python train.py --d_model=160 --n_head=5 --parallel_block=false --init_std_o=0.0399 --lr_mult_up=1.2 --decay_fraction=1.0 --dataset="wikipedia_en"
Each number is 128 + 24 x the weight over its row's rms, rounded and kept within 0 to 255. Layers, rows and columns count from 0. Numbers have three digits each. The size before them is the row's rms in percent of the matrix's.

# layer 7 attention key, 160x160, rms 0.24, rows 129-159, columns 0-159
063:101090152093141153134119101140142079120125086078118163169106122157157130136157132119142126130088109130178076096086084128117118128063104140098123141129118127147120113160169146116109125114136118113126147146127102112145145121176159116129134101115126120159118126075137166120146098128139124094148110086134165147100146111114100123101171111092125140140109154135145138179113088159136100116172145108113110109149123123153138162138094122097132141158148103113090169150120127131126094120137158
085:153173138117123070142085123125127108106154135137123119128117115097137101144109119122125135160093078127137129102102126154141130129152129131116141143087127115127103102139154067165159130133149191109155080105170142099136085129097149171095101125159120144156152161093116161113121082166113108119153148113112136102134115107132136097110148107135169164104134100137140160139144127133106125084141157164124162135128105080103145115140102149106160159150137157138150154128104134084165110134140103
074:096118155128122157160131144123133110093101133152140116121104171137102123086144091133117170117139152115182118104124145122130112133135142140118108170130102103099157168107120151104123129105087103158118159116114084134136147107159086139141150121132104132139102148169107070125136153092126166143128120126150130125139157115072137151125152147146062135146100153157111109126146080124116097117121118109123067136117102121135124115060141127161143149105168142142116152142132154179107168102123120
079:130132094158113101134144091098132110143156137096131119121142088136144147146084164142108128137085116131096150184166152134117157139148124153142083095110127140123132154146103143160184146121144133089148110159132137111126107138147172170140134150144164140135166108118153191145139157120135138103123138136143102110141079170186117115152084136117140161089135133137139175140118169093152128103099140140126139134112107116149107107132095169102114102128090121154137099116102128112115102161133162
093:134129150108075076110107113096148157145177133135115089165126139106113129135124116151112122129105109083106104144130104103127181125136092120100117134165145117127108118135103145118116124113138158121116165084147122131088162113168172149112128127191120120126143095107148141126153150082175128156093146061123134125145118101105113099141116148074128146111111150118150130121150143102143128125148146119165128077129163114093145132156107116131098140119110116142179111122124141093164154100121086
100:086141130129143132104125085122116132125144121091126139166155121154106143113146149124107104145146155133157127099162132062105118135110095099117101107164186105145090179154142139145089142103118135122147113137150132119104116138099161126133133112184116147141109161141150081107139136148158096115131104122154128101114109090122145120109142144091126075150115135150165121146119076106083168113163117147068134150119161143117134156084122139156134107112118169100134127105143142105167139152106107
133:160137116104148149151128162119087141112157141121125147134135137116131128118121109115097154132075123153135107112110089178114154121111132112134149120117112094102158113131120118122131133143117165115155141110139142153149154146145127126078102141138156140127121146097137137138132129131139155109149144119163081091169152161093086148158156083158143101119101157095132142095177086121111095139165163100112076096113152169154134107113106117102103163125153173102138116094084150088128140118070132
127:151142113124120108147122120098144117175096107095149097107126161130085142120131117125129129172130123144129146128135146181140112152138115134129074125127146099124113136121143149101074100115118110149185140100125157112128118195127159164073121138157130139122130130129152136097128139086136099154140130120103116114123202102119094134123086112152145134099137132161130097137097178156119132128097151149121088112104135103100117091154127130136145153118118090167131128103123130053150119121168117
142:120165151087128061143123169071126118099134134091159116129145092122088146137124126107103118119146096163161151085123144181102149120150124105085136141142115178119126107121127116101094105167119120128136128112116142151107135154158153130171147135157106129141130129139116142111146112112153156109140127155177155136137116132120162159122126128140167106129120143066112169140142139090121143182114100107137102123120096109127111109155116169204144123140115122127129094112106116106110129102167126
131:126122118111102152112108085178084162145119148139126147133127111115119102077108119113173158152166142110113138154126164106101119129152138181110132144109143105176143101112097110172100174083117145141150146062167169121090130149155119135100128122125107143147136144127130094106094136116102122182148123114109165128139102140080139097122144164106132133100101154108148135154105134140114150141148184108151135151142122114116127114099135114167127084161156104123131126114172127133106143146131118
146:117138181163115125162108079149131113118123162149146131180106144085140149061151082091157176136152109154094143091123105137160109139154125126103130114165158138145084150125149098144132104091088125150099124110131123085157145129156150116170115145163130151114115131111162136151125069130091121102148108106123117114120129147162101133161110111118161097062117153150117127153130114140149151131151113088110125123141117141145110163136104122099144103138120121100144123132151163132124153137122136
134:163161117118160127124136120146161116133139158112107119133126091100140132143180158134152162140131123091141125132125139116155101104175127144092110139144165146162109143145115154131133117121153082094095128145081109116058134114113136141072153165127112118161162171130170157099127161112103140110142155132123134169144100136065169131113103144111111085123134135109166125111135144155112107128171117133113149163100164109168169118154139097117113149150136128093141148134132097104101131141100132
129:119152111099147091120131189201136121105147105106132123137114086106135139127089099123115126102168124145115109077174158098113141099154138158117115121137127112192145134151152142144116155133148155173165158099067150133104137134117112190136123141103111152135115115129144135147126148122165106127141094103082166106122120102129147121155108134112113139124146139144157120118121129166106115138103094137147138159164135152171166132140107106145098108114147131158138129134067128147121164120124111
132:112138132084153147134142133109114107126134070109113126161115127145155154130146118172126156126115119148117132138097124168103123139127127180140135105149107121122085102136146084123168119134187124149146097099109115137095149136125121146098154161123168153164093124107100178089149156122130120167125126125117097098121125121173170097113141180114177153142115128122156176156156116126103183114112119096144186114116146097128131116147088125116099127118147138113157132133134141070135104133118142
134:084103115140142120084143140100123131104143122139143164129177114106153091142128123118117099105120065136116125099131146127171136147131169111179148119117128150144133108135148116138116147133100156135109107106139126125173154156156097150100128129164130128136148124114150174137153066160121124133099095104121087138125170124167104136157074163164177132109100108097149130101100133135098135110061111134124151137150119144112104139126135099145098103157109147119101162147135119124145137160089085
063:144148143128116121149146137102141116138173146158136102144132118130184142163103172123111162137150121132161105134136088148122152142105158138087123105114113121117156091153103126139141129133149122127152160085121146132169110112122149127116149123155145137117147099078064155136147117179116119122210123105072098110109122112137150157117106114133118149094084088134090163140119099146084137119144094137178145118094147119121132110128136110100163110123136108139150134096124150121134132080086140
075:103138186134123146145133137155110144088137121154128123166127122103116139167169135132140163152128128136101110092135114084121118100157139121127163124127137125139118123116124093134090123100141092108156130111117110147117157107096102099131078148095113099115144116125110122150119116114166141121085162166121148174097106202150117131102156145124094136105086129104126119128090107149151129178117146111155143133166089158107154100142103087134120056117129112119138110146153096154159143138172132
075:120166148109164114155131094118116137127105174130088126119067129125156099135154119149104186099104132144170110114099130094152154138148143097117104107085139103108135097154123122095139154178125149116142158120129146122121090126134167114138113122141117150171167101161125107135138124140134123159108143150130123090163151122107118135089159160130138111080140098167121105137166114188091132120136132181107145136120100091106129118126134126122145191098145126109111175118092133148141123105133106
067:147138139100143108160144183144141125101151150160118121122134094141146125154110123127121123123136142144145169163136134182134181153136130131131181131144169150115146121105131107148133107134153107137112161141131130135119152085100104098117119120139101053089140164151164154132187139140180104129106135122094110082113099121135103063150115161119103128113129098111166169095131124132165141149108137143145169106126137099125146115149122108096125108146109118126127121157140140117151132170072105
073:132160110148166126126137116121138092118131142124139139139092083121161125126087146144140104152174111123106076145121090117107133123136139111096096124089114117128105161123129098110131133101168188108127070114111129162130119158145136166122132158127132189107169102099092127113109110112137136115136176099142083159117113130155160158139110147137103122123131144093122115135164151100095124124106129161153175116103145129123110098122109173129177175145114133105108142109133142147143123153195114
092:126129129157118120145116078120154132133164106141151160174163120126144130100128123155179109192136152137165136138122126127126127093102153096095179113107136132125154134127131114154109107086113082112129144138121118146123103132129135168116122124118106111141103093120144120206118145121083135143181119140139126121130176122141150142128132112160086134163086081182131074135106098104132109134115095133126107130125125108135136115145140115150151094126152127135090107121153106180127163144124184
109:141126077159130104141148093135094134140168120112133153137131074144118134104086102088113141150137084133092124169128060105099179143120105139095139124105114142121081109121133151118142126119153149123144119149084152143121097159108187147125101114114120123144138133101110155148161157148135121099134139113178136128085105100163142170169131107115128154132146121097105139149163138113065144126099155093140138149120151135128131109128100153113127173150084142107146146138136107112160105137125132
136:108100135120089152118110136107121128119129127162146118176120123172147130128089155074146116149133106156127148140171154107115101114145142096105151182163126168162159147120142148069137135143153099146140115125116116138106137143157136141100138086107119123116128150121073112128120114118155097093166133152145142124121148071147115113105113142124143144177150136149085128127141114123118072142127156110138136164158184121086152135123093144105124129098153067104152154143130109135102121104086123
123:150111144135111124095158124111163092144138088117103131111113128110144164095181119125150138110079137155104145113145092151111124154118159135145167130139120116098133142094113125134072170128089126144128086130138172116150132146103139147137095139104105102137124117107109108108130101132155162124155158129136150141168111121122152141067119108124104131124117119125133109133103149159102168136094131155106106142157137160159167104126119144122145105128154148119136106150043145077072097155094123
139:104179102166094067110125135124120127140081082110102126141111093112138173113134115142136155115127125130075122135138106109143115100119116091140078174149160138169125131138107111157134143166141141126128122106113171121101135105129172095123131094125150128119127128110180130129155119131152108157118114150075137103108129161147142128168128124195152120118160145135155142114121150121166124144130154186129167149125130164129111158143083134116110168139134117157124109132137145094132136156176116
138:171131139115139148112109111153135153112130117121156171124105132144153094129120122102140111123170094110170096157089084131116144112151153084101114111128080112113151207153118174129161116136144117135126138125085145130130093119111102124069152128153122169146115126134136131129147108095127153119118113084118169128143172065171095149100070142107109148129144126138110120131089144143133110144105139121115162115160100109111116146148110132124115119090127099176154147127118131119103125101097137
137:101148124110164123115128119131106100150115122156165147118166124163129145107179103143166140135142102130119158132105100150133106151106125122162136156157105164123140150133131106180122179145108139133162171136162153124091149109167102125129133139126145128122090176166144096116138102126098116163110126089157135160176129136129135124141134106128107133145174117133141135156096117068104112072133117100135107131164115116166101111110133119113151109161138108101163093103171142163145125087085147
140:114118121108100107158175120130144138135145120109125122160174155149137131112121136116171165148135110098113132114126110120131113118098149144153108119105145143125141143137088170099111172089097095141110113121119095112143121144131112159113140114134123155119170143116107111159121127151100069094151122135122139151141128105110134160117141110130112158167127099106086102067093093109146147115160122178128065125166142149124107158115158129162160140110164143130147135138132124152105163202112182
132:108157182131104087160143151154143100136125111096143101160114133093101123155140131155120109144145110107159137141106162121142097137134109139167156155164157153134143103137110103100138125159130107133123159179102123139216143140170159110107112126087140116098112131140128103112141143168173086122119152113154113126112140138106138139131142135157112100107118109084094187135145131111107154085096127098155131131144143131122137097091096128127133145162113133135099106089138118115177105155141106
118:139109130162118107112126145142135120092111110109113117126122122076131127101157086138106099124138120152110110178114169132110139141117092116117083158124166127095138126141156127162108120112109159147143136108160099118125150125098111126134142069153122095084091098121144122156112121091146103160141104127168105140049132123128125137106156097125116132174140206134153097084112122144102128126125112126132106125113115104159137083127129099115134134145107170160166134113160110123134085113081141
130:131140114122096123142146141083096135110109102208093102134145124111136125120137123150122142126148128155146108112134164138128149093120099170133117135140149136131146151054180133131117103137105096141100118122126116139158157117136129150129131174113140152158134131132088113149099136176128147128121181134153124115115159187122123192149136121122097079132131184137104115155112155100112089086114118120109145128125112141136145121127109119161148122064101172149088118133151119143118151136158133